Part of a small language model's weights.
Size: 11 layers, 2 heads of 96, MLP 768 tanh GELU.
Architecture: learned positions, biases.
Each number is 50 + 10 x the weight over its row's rms, rounded and kept within 0 to 99. Layers, rows and columns count from 0. The size before them is the row's rms in percent of the matrix's.

# o: layer 2 attention output (transposed), 192x192, rms 0.0516, rows 149-184, columns 96-191
# v: layer 2 attention value, 192x192, rms 0.0617, rows 150-185, columns 96-191
o149 088:52 68 64 52 84 40 54 50 48 27 54 64 51 53 47 52 50 51 68 49 50 52 49 55 46 43 50 51 53 62 46 40 36 54 46 49 55 41 36 44 54 47 47 52 46 47 51 48 45 57 51 51 49 48 58 57 50 41 51 53 48 50 36 52 51 45 44 54 61 57 70 52 72 51 49 52 40 55 84 38 50 59 45 40 44 45 48 57 38 56 44 85 52 40 58 48
v150 111:53 24 49 37 36 66 54 50 39 33 32 50 62 60 31 44 54 46 33 36 63 59 59 47 44 61 30 77 43 51 25 64 57 54 52 49 58 39 59 44 43 49 49 44 57 65 45 42 52 58 50 68 41 31 45 49 57 48 50 56 60 56 53 61 43 37 51 44 38 57 30 53 36 52 43 44 58 29 49 58 40 47 46 53 44 50 40 58 47 59 47 46 49 51 55 42
o150 116:45 48 52 49 35 52 50 49 48 56 50 48 51 47 50 50 47 50 00 45 47 50 49 49 48 52 48 50 49 47 53 49 58 49 50 50 51 52 54 53 52 53 51 51 53 50 49 49 53 46 51 49 48 49 48 48 52 48 51 48 51 58 67 51 49 52 50 48 48 48 37 52 34 49 49 49 51 46 27 50 49 46 47 54 50 51 51 49 51 50 52 41 51 57 47 52
v151 088:51 44 59 54 42 56 76 51 46 39 41 60 59 55 37 38 58 43 50 42 70 52 48 47 37 57 32 57 38 36 39 41 54 68 33 36 68 64 40 34 33 46 46 59 50 66 54 56 48 58 39 58 53 41 64 41 60 45 34 52 51 40 52 54 29 58 44 51 54 65 49 43 55 43 39 51 45 44 64 57 53 53 40 71 36 55 40 56 44 34 53 49 51 56 59 45
o151 096:42 39 46 42 10 55 46 57 39 59 41 45 53 50 56 39 33 56 42 52 48 55 44 52 55 47 49 38 43 42 47 65 65 35 53 49 44 52 62 52 40 52 52 49 60 50 58 46 56 43 52 48 49 41 46 50 46 43 47 49 56 64 32 55 51 52 45 42 48 47 32 39 35 49 52 46 58 55 21 51 48 51 55 50 56 56 46 49 50 38 48 29 53 60 39 48
v152 129:41 53 44 43 46 54 40 58 27 50 64 43 37 46 40 53 41 50 50 44 53 51 53 42 51 54 52 67 40 64 42 54 48 50 58 61 45 58 36 42 49 48 48 61 56 31 42 32 57 50 53 43 50 31 62 50 51 37 27 33 32 58 40 52 52 44 48 55 63 50 41 67 55 48 60 49 47 49 67 63 48 54 47 65 48 58 34 56 41 53 49 48 42 40 37 47
o152 110:53 23 49 58 12 58 50 54 61 56 42 43 58 56 58 48 51 46 62 48 54 38 46 57 42 59 39 53 58 33 51 61 62 51 55 42 46 47 51 43 50 69 55 52 51 48 59 55 52 56 49 45 49 61 43 58 58 58 57 62 44 47 47 42 60 47 74 44 40 51 33 48 26 36 47 48 61 29 27 53 51 47 58 46 57 42 58 58 67 42 60 18 60 59 46 53
v153 132:55 28 56 32 38 60 56 55 36 41 35 58 49 51 32 42 63 51 33 37 66 57 51 41 46 48 39 67 53 55 32 64 64 61 60 50 54 39 53 47 50 52 50 41 55 60 41 43 50 61 48 69 44 32 41 44 51 51 51 49 61 66 55 55 47 32 50 39 37 64 32 56 30 53 49 40 61 25 38 53 41 45 48 48 43 53 43 61 44 59 52 51 55 59 61 45
o153 127:48 48 52 49 38 53 50 47 49 49 48 52 51 47 48 49 47 50 00 44 51 49 47 53 54 51 47 50 51 52 49 51 55 48 47 49 52 50 50 50 49 51 51 49 55 53 50 45 54 51 49 50 50 46 47 51 52 48 52 49 50 56 67 54 51 52 48 45 51 51 40 51 38 46 49 52 53 51 34 52 47 47 53 47 48 50 52 51 50 50 50 47 51 58 47 48
v154 115:52 68 46 66 62 43 35 42 70 67 66 43 52 43 71 56 51 57 64 59 34 43 52 56 53 44 58 28 60 37 75 35 37 39 49 44 44 63 44 56 52 47 41 53 44 42 55 58 48 49 46 24 60 69 56 56 55 62 47 45 37 48 53 49 50 59 53 49 47 46 75 42 65 44 44 61 45 70 42 32 54 57 53 43 63 47 54 47 55 37 45 55 53 52 50 65
o154 117:52 55 50 48 65 47 52 47 46 47 50 52 46 49 44 52 53 52 99 54 52 54 49 48 52 49 54 53 46 53 47 50 42 48 49 46 50 53 46 49 48 50 48 46 51 46 51 50 51 47 52 52 52 56 49 45 46 54 53 49 53 45 40 50 50 53 53 55 47 47 59 49 72 52 57 46 41 58 73 49 48 54 48 48 48 52 51 46 44 49 45 58 50 44 55 53
v155 097:49 69 45 67 59 41 50 46 66 60 57 45 48 48 71 55 42 52 70 64 33 44 53 56 50 51 65 26 48 29 73 43 46 43 48 50 45 47 54 58 59 48 52 51 49 44 62 63 51 40 49 43 57 69 55 51 56 52 44 50 43 43 51 46 55 63 41 51 59 44 68 43 64 55 50 58 40 65 53 51 60 45 44 49 56 49 60 37 61 35 44 48 45 48 52 56
o155 116:52 52 50 48 53 48 50 52 49 50 55 47 48 50 49 51 50 47 99 53 52 53 54 52 49 46 48 50 48 53 54 48 50 52 47 50 53 53 48 52 50 48 48 54 51 48 49 55 46 51 51 50 51 51 53 50 50 54 50 51 49 48 27 50 51 52 51 56 50 48 57 47 64 47 50 46 48 46 66 53 52 51 53 52 52 50 52 51 53 50 50 52 47 41 49 51
v156 147:56 52 54 49 59 29 43 49 59 55 60 51 47 39 73 60 51 57 43 70 36 44 50 51 53 46 55 40 62 63 65 36 45 44 42 48 47 44 52 64 63 50 57 46 41 43 45 46 60 35 39 47 52 62 32 42 43 62 64 65 58 52 60 38 54 59 56 37 31 35 62 54 46 47 55 60 59 54 30 44 47 33 60 44 53 42 67 46 51 62 39 54 54 62 53 50
o156 110:53 66 56 53 99 45 46 46 53 42 55 57 45 48 42 60 59 48 16 51 49 50 51 50 55 48 58 49 48 57 51 44 34 51 46 54 55 47 36 48 51 36 52 49 47 45 43 50 46 55 54 49 49 52 55 55 47 42 42 48 46 43 60 51 51 47 51 53 57 50 77 53 70 59 50 49 41 60 70 50 55 55 51 48 45 49 46 50 45 57 48 83 46 42 60 48
v157 105:38 68 40 62 60 48 42 49 62 58 62 43 55 54 68 64 46 55 73 62 34 46 47 64 52 46 57 32 48 45 73 41 40 44 37 56 50 58 62 52 54 43 50 56 49 43 55 63 48 40 50 43 61 65 61 62 55 54 50 45 42 35 46 49 49 57 48 58 55 42 75 43 73 54 52 61 45 75 57 48 51 59 51 49 58 43 58 42 56 39 45 47 59 41 47 62
o157 120:53 49 48 51 51 48 50 50 49 52 50 49 47 49 50 50 51 48 99 53 49 54 51 48 49 50 50 53 48 47 52 47 51 51 51 51 49 51 50 51 52 50 49 49 49 50 51 55 47 50 50 50 49 53 52 47 50 55 50 52 52 50 31 47 49 51 50 50 50 50 53 48 59 48 48 45 47 47 65 51 51 47 48 56 51 48 51 47 49 51 52 50 49 44 51 53
v158 121:50 47 49 45 46 72 59 57 47 49 52 64 52 58 36 51 60 52 51 45 61 65 56 43 32 50 42 40 49 37 43 60 54 73 56 54 49 56 52 38 51 47 56 47 55 54 50 55 60 52 52 45 47 50 48 38 61 54 31 49 43 53 43 44 45 47 47 65 50 45 50 49 49 63 68 26 51 38 71 55 44 62 24 61 32 61 55 54 52 34 52 58 54 46 59 53
o158 100:42 32 52 49 08 57 48 51 47 51 38 57 54 55 48 46 38 52 85 40 51 41 42 56 49 52 41 48 49 45 45 54 61 44 49 43 45 48 48 39 49 66 47 48 53 53 62 46 46 54 47 47 52 44 56 53 52 44 47 48 48 63 18 57 49 52 46 36 52 54 31 47 44 43 40 52 56 46 40 50 54 47 54 41 50 53 47 52 51 47 52 30 59 52 54 50
v159 104:59 54 32 51 54 62 59 57 52 58 60 58 53 48 50 51 59 61 51 43 50 53 59 43 38 22 59 42 53 26 56 52 47 60 52 58 40 53 47 51 57 47 50 25 40 54 59 60 61 63 42 39 57 41 39 46 63 81 52 53 45 62 51 49 63 40 49 62 55 47 55 43 51 70 62 32 63 51 55 59 47 63 40 54 55 59 56 55 53 48 44 51 55 55 50 65
o159 097:41 46 47 43 56 54 46 46 47 34 50 55 48 56 28 48 47 51 99 36 54 32 35 41 48 50 43 62 42 58 49 39 48 49 53 51 43 53 41 39 57 58 51 51 45 52 48 50 38 65 46 46 52 46 61 45 56 38 47 35 49 55 27 57 36 59 38 38 56 58 36 52 59 37 41 51 42 50 79 54 54 41 42 27 44 45 48 47 56 44 44 60 60 51 67 54
v160 134:54 56 57 46 46 58 65 49 53 44 53 59 48 59 41 45 47 56 64 48 54 53 45 50 35 53 37 31 43 43 43 53 60 77 69 42 51 57 50 28 34 55 54 54 55 53 62 64 40 54 55 49 52 51 65 47 58 49 32 49 35 45 34 49 52 53 49 58 67 49 49 42 61 60 53 31 35 48 70 56 53 66 42 59 35 63 52 45 48 24 61 55 48 36 45 52
o160 107:39 32 54 50 01 54 48 55 51 46 45 55 52 56 52 44 41 49 99 46 52 45 45 54 51 49 49 51 56 44 47 61 60 40 49 46 45 43 57 52 46 68 46 52 51 52 53 49 51 52 45 53 53 41 53 59 48 43 53 51 55 58 17 54 49 48 47 47 53 56 34 44 43 45 45 53 59 50 48 49 50 48 52 46 55 52 53 53 49 50 49 23 51 55 49 49
v161 143:50 50 48 42 41 72 64 53 52 44 43 60 59 63 30 40 50 51 58 37 65 58 46 50 36 50 31 47 42 35 35 58 60 75 60 48 56 58 50 32 40 50 44 42 53 61 55 55 45 62 52 50 42 43 65 53 61 55 37 42 43 52 41 52 43 46 47 59 65 58 41 45 57 63 46 34 45 44 76 54 51 69 39 57 47 61 41 61 45 31 57 44 54 46 57 54
o161 107:43 28 50 47 00 53 49 50 45 56 42 50 50 50 46 43 42 50 83 48 50 50 48 53 51 54 44 52 46 49 48 56 63 40 52 47 46 52 59 52 46 67 48 51 57 54 54 44 50 51 45 50 56 42 47 46 50 45 52 48 56 59 29 57 49 57 48 46 49 49 22 45 40 39 48 47 58 47 32 54 46 47 49 44 49 56 49 48 52 51 50 21 54 54 43 52
v162 091:63 64 40 57 56 46 49 36 57 63 57 56 45 44 63 53 59 64 49 65 46 41 51 52 49 53 62 19 70 43 59 45 52 49 60 47 40 42 49 52 56 53 54 39 43 46 55 62 34 48 54 40 60 66 39 49 48 62 51 53 59 48 56 35 62 50 49 46 43 42 63 43 42 61 55 40 48 43 47 39 53 45 45 31 49 43 77 35 59 48 40 68 41 53 57 71
o162 094:48 62 59 49 81 43 50 53 49 30 57 59 43 49 39 51 54 46 79 45 50 49 55 52 50 44 51 56 47 64 51 42 37 55 42 49 55 51 38 46 52 48 48 53 43 50 46 49 39 54 47 53 54 47 53 51 52 43 49 47 52 47 35 56 46 47 40 57 60 49 66 47 76 53 50 50 37 60 89 42 51 55 50 40 44 51 46 55 35 58 47 81 49 37 62 49
v163 126:44 48 38 49 43 70 58 54 41 46 48 56 56 55 35 40 47 30 56 36 68 53 50 46 49 48 46 55 42 32 35 60 52 64 45 47 61 66 37 34 43 47 44 55 63 57 57 59 46 67 57 48 54 45 59 50 57 52 30 45 45 57 43 53 41 53 43 58 59 62 40 39 58 50 60 32 38 48 72 59 57 67 38 60 52 59 17 63 54 36 61 46 57 42 48 42
o163 104:41 34 51 51 00 59 51 54 46 54 40 51 56 49 52 42 42 59 92 52 53 51 47 50 51 55 44 43 57 47 44 57 63 51 64 44 36 47 65 49 42 72 48 45 48 54 60 47 59 44 46 50 47 44 51 44 48 45 56 48 50 56 35 52 46 46 46 44 47 55 29 48 38 55 48 52 57 45 34 45 49 50 57 47 56 53 52 51 45 46 50 23 53 56 47 51
v164 096:55 52 47 70 56 31 45 50 55 56 66 60 48 45 66 62 50 41 63 59 45 39 47 45 55 37 61 43 61 47 73 25 38 46 39 39 43 85 33 51 46 49 39 57 35 37 55 57 52 51 53 37 61 62 51 51 49 65 47 48 34 44 60 43 57 57 46 55 47 41 64 38 53 35 54 60 50 64 45 40 58 53 57 46 61 57 49 49 64 40 51 48 56 53 42 56
o164 104:53 58 52 46 74 52 53 43 48 48 47 50 52 56 49 52 50 53 99 55 49 52 44 43 55 48 58 43 46 53 42 51 47 50 52 48 51 44 48 47 47 48 50 43 52 45 50 50 55 52 54 51 50 52 50 48 45 52 52 49 51 47 43 49 54 47 53 51 52 53 64 50 70 55 56 47 45 55 65 52 48 54 49 46 52 52 49 48 48 49 41 63 49 43 51 48
v165 099:58 46 50 43 53 39 24 48 42 53 44 42 27 44 61 53 50 48 48 58 33 55 66 42 49 55 58 49 50 73 63 57 49 42 75 53 29 47 56 53 55 60 50 59 64 27 31 23 43 38 44 50 44 38 57 53 32 43 56 48 29 46 52 45 59 45 63 48 47 31 48 64 54 39 43 58 53 45 50 51 47 39 56 41 53 47 63 43 51 77 47 51 38 47 49 43
o165 105:56 56 58 59 76 52 50 43 69 42 58 59 54 54 51 60 62 52 10 43 54 43 40 55 41 49 42 59 57 44 48 45 38 48 41 42 55 37 27 42 56 57 47 54 47 45 50 57 48 66 56 44 53 66 43 66 61 53 53 61 46 40 74 48 72 45 68 50 44 64 66 58 52 50 51 55 48 40 51 40 46 52 52 40 53 41 51 58 56 60 51 63 56 54 50 56
v166 114:44 34 58 43 48 42 37 73 45 33 46 45 54 51 48 53 47 42 47 48 35 47 42 62 39 53 46 75 51 58 47 53 48 35 32 49 54 61 57 48 55 52 49 78 44 51 40 37 68 46 45 56 37 41 54 48 37 41 70 65 47 44 49 51 42 47 46 39 49 50 44 50 50 34 48 74 52 37 41 53 46 57 64 47 55 52 50 60 40 79 66 42 66 53 57 44
o166 105:54 64 53 55 77 50 44 26 61 61 49 54 54 61 47 63 50 54 09 52 52 57 40 40 52 48 55 40 59 53 49 44 49 41 48 58 50 39 44 63 51 41 49 34 52 57 33 43 66 59 53 53 43 61 56 60 51 59 54 43 47 47 89 51 66 49 63 50 45 64 58 65 49 54 49 53 58 55 35 52 42 41 46 61 56 56 48 38 63 59 45 41 44 52 40 44
v167 146:60 52 49 46 50 65 70 41 59 55 41 60 54 51 43 47 56 57 53 50 62 54 53 50 42 57 37 25 43 29 46 53 58 83 57 49 56 53 52 37 45 45 57 47 52 65 59 74 34 51 49 53 51 70 53 42 65 56 36 53 57 45 43 44 48 58 45 58 54 47 56 41 50 66 54 25 44 48 67 50 50 57 38 53 37 53 54 52 56 24 49 60 44 49 56 53
o167 115:34 37 52 44 11 48 48 60 40 48 44 60 53 49 50 38 37 52 88 46 47 47 50 55 53 47 50 50 49 51 48 55 53 38 53 46 44 49 57 47 44 60 48 55 52 53 57 47 47 48 45 48 52 28 50 49 44 33 46 47 51 62 11 62 41 51 33 47 60 55 36 41 45 51 42 56 54 56 51 43 54 48 50 47 49 55 44 50 37 49 51 38 56 54 54 50
v168 107:45 67 46 63 63 43 57 53 62 62 59 48 49 52 64 60 47 48 74 64 42 45 51 64 42 46 56 27 46 27 73 41 48 54 37 51 48 63 54 47 51 50 62 49 48 41 56 57 56 42 51 41 59 75 59 51 57 58 48 47 33 42 43 51 56 63 35 61 58 34 72 37 69 54 51 51 44 58 65 51 59 55 47 48 58 57 62 44 59 32 49 50 50 42 53 55
o168 123:49 50 54 50 38 51 49 46 51 48 48 53 45 55 49 49 46 51 99 50 52 48 46 48 49 47 50 52 48 51 48 50 52 50 50 52 48 50 49 48 50 53 47 49 51 52 52 52 51 52 50 51 51 51 59 53 50 49 51 47 50 50 23 49 52 49 44 50 53 53 50 47 59 46 47 49 49 48 63 51 51 49 52 48 49 51 53 51 48 50 50 46 49 46 51 50
v169 137:44 53 42 68 52 34 30 47 52 49 61 43 46 42 65 57 44 39 49 51 32 44 37 54 64 45 62 59 60 70 62 38 43 29 40 42 51 60 42 63 51 48 46 65 43 35 51 46 56 51 58 34 62 50 51 55 28 62 51 39 54 51 58 41 48 53 56 44 40 54 53 45 52 28 47 71 48 64 33 37 49 42 66 49 49 49 49 46 55 60 55 40 54 54 43 46
o169 106:61 61 48 49 91 48 54 45 52 48 57 45 55 46 54 60 62 53 30 61 51 56 61 47 55 54 56 40 53 52 48 48 43 58 48 47 52 44 45 51 54 39 53 46 47 41 46 47 53 46 53 51 41 58 45 47 46 56 52 57 49 41 70 47 57 48 66 57 46 50 73 55 67 61 61 43 45 55 63 51 53 60 50 53 56 49 46 51 52 51 41 78 48 44 50 50
v170 081:69 59 21 52 57 49 58 48 69 62 54 54 42 50 48 48 63 56 52 52 44 57 61 52 47 40 65 34 66 30 62 51 52 60 62 44 49 54 53 52 51 51 50 42 52 52 59 62 39 56 55 47 59 58 46 45 63 67 41 52 59 59 53 38 64 43 54 54 55 44 58 41 42 60 54 30 48 40 53 60 35 51 32 41 39 54 65 46 57 34 55 58 44 57 58 55
o170 082:43 53 51 43 56 48 52 50 43 26 58 65 47 48 40 48 45 52 99 41 55 41 50 50 45 47 42 55 48 61 44 44 43 54 47 47 44 49 41 41 57 52 49 57 46 55 53 48 40 59 43 43 51 38 59 49 51 37 51 45 49 53 16 54 40 51 40 48 50 56 53 54 66 53 47 51 44 55 85 38 54 50 53 33 46 50 44 55 47 52 46 74 58 43 58 52
v171 097:58 37 57 36 37 65 66 46 34 37 39 53 45 53 38 38 51 57 33 37 69 57 58 38 46 60 29 62 52 56 25 61 63 64 64 48 56 50 40 39 36 55 46 49 55 53 50 40 48 56 56 56 46 33 53 46 40 44 34 45 58 64 46 48 41 46 45 41 51 66 33 52 37 50 39 38 50 27 47 49 45 49 46 61 35 54 42 52 37 54 52 55 42 53 49 43
o171 108:45 38 52 50 29 52 48 51 50 47 47 49 54 48 47 47 44 49 00 47 50 46 45 58 52 51 47 46 55 47 47 58 56 47 49 45 49 51 52 48 47 58 49 52 53 47 52 44 56 52 49 51 50 47 44 53 51 47 54 54 51 56 61 56 53 46 54 46 50 49 39 46 37 46 50 48 55 53 29 51 49 49 54 45 52 51 53 56 48 49 49 39 53 59 50 48
v172 116:62 52 67 29 54 42 47 46 52 46 47 44 43 49 67 56 42 75 45 63 48 54 59 52 48 52 46 49 35 69 62 49 52 41 64 62 40 33 66 56 68 62 59 43 51 47 44 42 49 34 51 53 39 44 48 53 43 42 68 66 56 47 49 52 58 50 58 47 56 42 47 63 48 51 40 60 54 50 43 54 46 40 69 43 52 33 56 40 30 54 28 43 39 47 61 61
o172 108:46 59 60 61 92 46 40 43 60 46 55 52 39 48 37 59 57 42 06 38 44 44 51 48 53 47 52 65 54 50 59 35 32 50 43 60 55 54 40 64 55 36 42 54 51 52 33 49 44 61 52 56 58 58 47 59 55 57 45 46 50 36 75 48 53 49 44 51 53 52 67 61 48 52 48 63 46 49 63 46 52 44 47 50 43 48 52 49 50 71 64 64 49 60 50 57
v173 144:58 60 52 56 57 51 75 46 67 67 47 54 61 52 56 42 57 51 47 53 52 54 45 48 50 58 51 42 57 35 45 28 52 63 35 37 71 42 36 44 53 50 52 40 48 73 68 69 40 49 47 51 45 67 40 37 59 71 52 60 67 44 56 55 43 63 46 51 53 66 51 45 51 59 48 40 42 53 50 53 60 54 35 53 44 43 59 36 44 53 49 54 58 50 50 63
o173 142:39 57 50 41 48 40 53 56 34 40 52 53 36 41 41 39 35 51 57 51 53 52 61 47 53 42 54 45 41 65 50 53 51 51 55 56 50 63 62 50 41 45 48 53 47 54 47 53 39 37 48 53 52 35 59 35 35 32 35 34 60 55 29 55 31 55 12 53 60 47 49 40 55 48 45 44 46 70 65 51 58 51 48 46 44 61 41 53 37 45 36 68 38 52 56 43
v174 094:49 33 64 40 44 31 41 55 57 20 35 52 59 55 57 50 44 51 48 63 44 51 48 57 43 56 36 61 50 65 49 48 53 45 24 50 51 45 56 56 60 52 54 66 44 44 40 36 58 25 53 63 31 51 43 39 43 47 74 57 58 36 52 57 33 59 56 41 44 43 52 54 52 37 40 72 52 38 46 53 52 47 60 45 58 47 55 51 37 58 51 49 60 42 60 44
o174 082:54 68 56 62 79 47 48 34 65 65 53 52 46 55 54 59 46 53 00 55 42 64 41 51 49 46 51 46 50 48 57 41 48 37 46 58 57 43 49 65 48 37 45 40 61 48 36 45 58 60 57 55 49 63 55 62 46 59 48 53 51 53 75 47 65 46 49 51 45 59 65 57 55 54 51 53 49 50 39 49 45 40 46 61 50 56 53 42 53 60 45 50 36 58 47 45
v175 149:42 48 59 60 50 32 38 49 38 56 54 48 29 46 57 41 47 41 52 50 38 51 45 45 59 53 49 67 50 64 53 39 46 45 50 37 58 58 44 42 45 52 43 65 59 37 50 34 34 52 49 47 44 40 54 50 29 18 30 42 39 55 50 54 46 56 53 41 43 60 46 51 51 31 60 61 44 49 43 55 58 39 52 56 45 54 49 49 52 67 60 54 52 43 42 35
o175 144:61 47 54 56 45 55 48 54 56 50 45 40 58 53 67 48 54 53 25 61 57 53 46 55 51 53 48 34 62 41 41 74 59 48 48 42 50 40 47 45 49 61 56 52 51 41 58 55 63 49 55 45 50 61 45 73 48 63 61 64 47 42 62 40 72 39 71 57 44 50 60 44 50 47 56 47 58 46 38 47 42 63 66 49 63 38 62 63 55 53 41 45 49 51 27 46
v176 145:64 52 43 46 56 59 73 44 65 56 49 50 51 50 51 51 57 72 50 56 53 61 60 51 42 49 49 32 49 45 52 48 56 60 53 52 55 34 54 49 62 50 58 29 50 66 62 65 37 48 52 47 51 63 40 37 59 70 51 58 67 52 54 47 54 55 50 58 49 52 53 49 45 68 53 35 46 51 53 51 54 56 48 47 49 39 55 35 46 37 41 58 48 54 55 68
o176 132:37 47 59 48 49 43 50 54 39 40 55 59 40 43 35 42 40 47 65 39 47 41 52 53 54 47 48 61 45 54 55 43 43 48 49 52 46 65 46 50 50 44 44 58 44 54 48 51 32 51 44 51 55 38 56 40 53 35 33 36 56 53 23 58 27 55 20 41 60 48 51 47 53 54 38 49 43 62 76 44 60 44 44 41 38 54 42 52 35 54 50 66 49 50 65 54
v177 105:40 39 59 38 46 55 45 48 54 21 33 43 62 58 48 55 37 52 47 52 54 43 42 62 41 61 44 58 46 49 50 62 53 35 41 56 46 46 71 54 54 54 56 74 48 56 40 38 63 31 49 62 49 48 54 64 44 31 67 54 69 40 41 56 38 53 44 54 43 42 51 58 51 50 38 59 48 45 44 51 37 46 73 40 52 45 54 53 35 54 54 43 50 45 59 39
o177 109:54 60 53 49 62 36 49 39 64 78 43 56 47 49 54 59 48 50 40 46 37 66 62 49 50 52 52 48 64 44 60 32 45 54 48 64 56 46 53 70 60 30 40 36 63 61 31 43 61 49 61 62 45 56 50 49 53 68 48 50 45 52 70 50 63 46 55 47 50 56 62 64 36 59 48 64 62 39 32 42 46 42 43 81 50 54 52 39 55 56 68 34 47 48 37 43
v178 151:57 53 51 47 51 57 71 43 61 64 41 55 47 50 51 52 59 68 49 52 51 50 60 45 48 52 47 39 45 45 51 50 51 64 58 54 53 37 58 48 61 53 65 37 52 64 53 54 47 51 53 52 51 69 43 40 57 77 55 64 59 50 52 46 61 48 44 55 48 47 57 52 51 65 55 37 53 44 54 52 52 51 43 42 46 41 58 44 44 31 37 55 52 53 58 62
o178 137:42 54 56 47 61 39 46 54 43 29 55 59 37 45 36 40 40 52 65 38 50 44 57 56 47 42 50 64 48 54 55 36 33 49 50 53 50 56 39 50 51 46 41 51 44 54 46 49 33 54 47 50 58 34 59 39 55 30 36 38 57 55 25 55 30 51 26 44 62 54 55 51 49 49 37 55 41 61 75 34 58 46 41 45 37 51 48 51 39 56 53 69 49 52 63 50
v179 111:43 46 48 48 49 42 35 48 47 28 43 41 58 52 55 55 43 38 46 51 41 49 43 57 67 51 54 68 41 70 44 48 46 24 42 53 47 44 47 55 56 54 49 57 40 42 41 33 62 42 56 53 41 43 48 62 31 50 65 48 58 43 52 48 48 40 58 42 41 56 45 58 47 36 43 82 52 51 35 46 49 46 68 46 64 40 39 48 42 71 47 39 54 48 55 45
o179 100:60 57 51 57 91 46 52 44 57 59 51 46 49 46 51 58 60 48 00 56 47 57 57 43 49 53 54 50 52 49 54 39 42 55 53 52 58 52 51 63 52 33 50 46 48 47 43 48 49 52 51 51 45 56 45 48 50 60 54 49 48 41 90 43 56 51 57 59 46 46 64 59 50 60 58 45 47 51 43 52 46 52 45 59 47 50 49 48 52 58 48 62 46 51 46 52
v180 067:47 58 53 68 50 31 36 30 54 51 56 57 32 55 59 49 44 45 56 57 37 48 48 36 60 30 62 53 48 64 50 48 43 58 52 44 45 52 38 50 43 52 33 43 49 45 58 57 39 65 50 41 60 37 49 55 38 39 36 45 41 55 54 46 62 49 51 55 41 59 52 50 50 46 58 46 56 55 49 47 56 49 34 42 43 60 49 40 65 41 63 56 43 48 51 53
o180 068:66 33 55 54 45 54 53 61 47 44 47 33 54 52 64 45 70 47 50 62 60 44 48 55 51 51 46 46 48 45 42 61 56 53 50 38 50 40 52 35 45 67 55 48 47 35 59 53 36 60 46 47 55 51 45 60 47 54 64 65 57 48 38 43 65 40 67 55 50 38 53 42 59 43 62 37 38 47 55 57 42 57 63 37 54 40 63 66 46 49 33 53 47 39 43 49
v181 122:48 47 47 67 47 49 51 61 42 50 60 57 46 47 57 51 59 37 49 50 51 45 43 43 50 46 48 58 59 49 46 40 46 61 36 31 69 84 33 36 27 48 42 60 47 56 51 65 58 59 46 40 50 52 49 44 44 53 35 48 36 54 54 39 55 60 40 46 43 52 54 35 52 42 66 49 54 49 57 56 51 55 28 71 42 62 45 63 65 63 59 53 49 53 42 42
o181 125:54 43 52 49 32 65 51 46 44 53 38 52 64 64 56 46 42 56 48 51 59 50 36 49 48 53 51 20 49 46 29 65 66 47 55 37 39 33 50 30 39 72 62 41 48 44 68 50 58 53 45 41 44 43 55 56 47 39 55 50 49 63 37 51 54 42 65 51 49 52 39 43 56 42 51 38 53 59 33 53 45 58 61 40 68 52 45 55 49 30 30 31 57 43 51 42
v182 110:49 54 58 72 49 46 70 36 54 57 37 54 43 56 57 38 57 49 51 61 48 44 39 39 61 54 46 51 56 44 46 30 58 67 42 32 64 54 34 43 39 56 53 49 47 58 67 53 40 58 52 49 47 67 44 46 33 59 36 62 59 48 56 40 54 56 46 49 37 58 54 40 50 52 42 38 41 53 45 59 64 39 31 55 45 47 51 35 48 38 62 59 52 55 54 45
o182 116:53 56 61 44 41 35 51 58 33 41 49 41 43 45 66 35 43 51 52 58 48 58 56 59 48 44 50 34 45 52 40 63 53 55 57 48 54 51 61 45 34 56 49 56 58 50 58 55 37 40 43 47 55 35 57 47 43 33 46 56 63 58 18 43 46 48 34 55 58 39 55 36 53 45 57 44 43 66 62 53 54 66 62 48 49 54 53 69 35 46 35 63 39 44 46 39
v183 090:44 68 41 41 57 62 44 54 43 42 61 39 52 46 47 56 42 59 52 31 69 58 64 61 51 58 60 44 46 41 43 56 47 38 51 68 39 46 49 57 49 41 47 33 55 56 49 66 57 51 51 52 61 38 37 60 72 48 45 38 66 45 50 63 52 39 49 66 59 52 46 52 48 73 48 36 53 55 61 53 40 66 62 46 54 48 42 53 54 50 24 38 37 48 40 58
o183 097:44 35 35 44 36 60 59 57 49 67 52 53 54 46 35 55 59 41 78 46 43 47 60 44 50 54 53 68 46 49 60 41 51 63 52 54 55 65 56 54 61 47 51 49 41 51 55 49 54 44 57 52 43 55 43 24 58 65 49 45 40 49 53 52 31 53 58 45 51 42 31 54 41 54 50 47 49 42 42 50 56 39 33 64 44 50 41 36 52 45 68 40 56 52 61 59
v184 123:48 44 63 54 50 38 46 42 53 35 35 41 49 52 43 47 35 46 51 58 46 52 44 55 55 55 47 59 48 64 50 58 55 33 60 49 45 41 65 53 49 51 57 70 53 45 40 31 45 44 53 57 44 51 55 59 29 20 65 30 68 45 43 44 38 44 65 40 43 51 44 54 45 45 37 63 48 44 41 38 47 37 72 36 56 48 53 42 39 39 64 50 43 52 55 32
o184 115:58 60 53 48 56 35 51 43 53 62 59 45 50 48 70 62 68 45 20 59 38 61 55 51 52 51 54 48 61 49 56 52 45 51 42 59 60 47 50 67 58 36 43 51 57 55 49 44 54 48 50 57 51 56 48 58 49 74 55 72 45 42 78 42 64 47 52 59 46 45 65 56 49 58 58 60 53 47 40 55 45 54 54 63 42 50 56 51 56 69 56 49 38 41 31 55
v185 084:61 56 39 66 50 53 58 55 59 48 51 64 62 51 49 46 48 53 51 56 55 44 54 55 47 40 44 38 59 35 51 41 51 73 45 48 59 63 25 52 27 39 47 41 47 38 65 75 58 54 41 44 58 52 43 53 62 75 34 39 43 46 58 40 61 68 54 65 51 47 59 45 53 61 53 43 47 60 55 46 51 65 29 50 46 50 62 41 67 25 58 53 46 54 45 52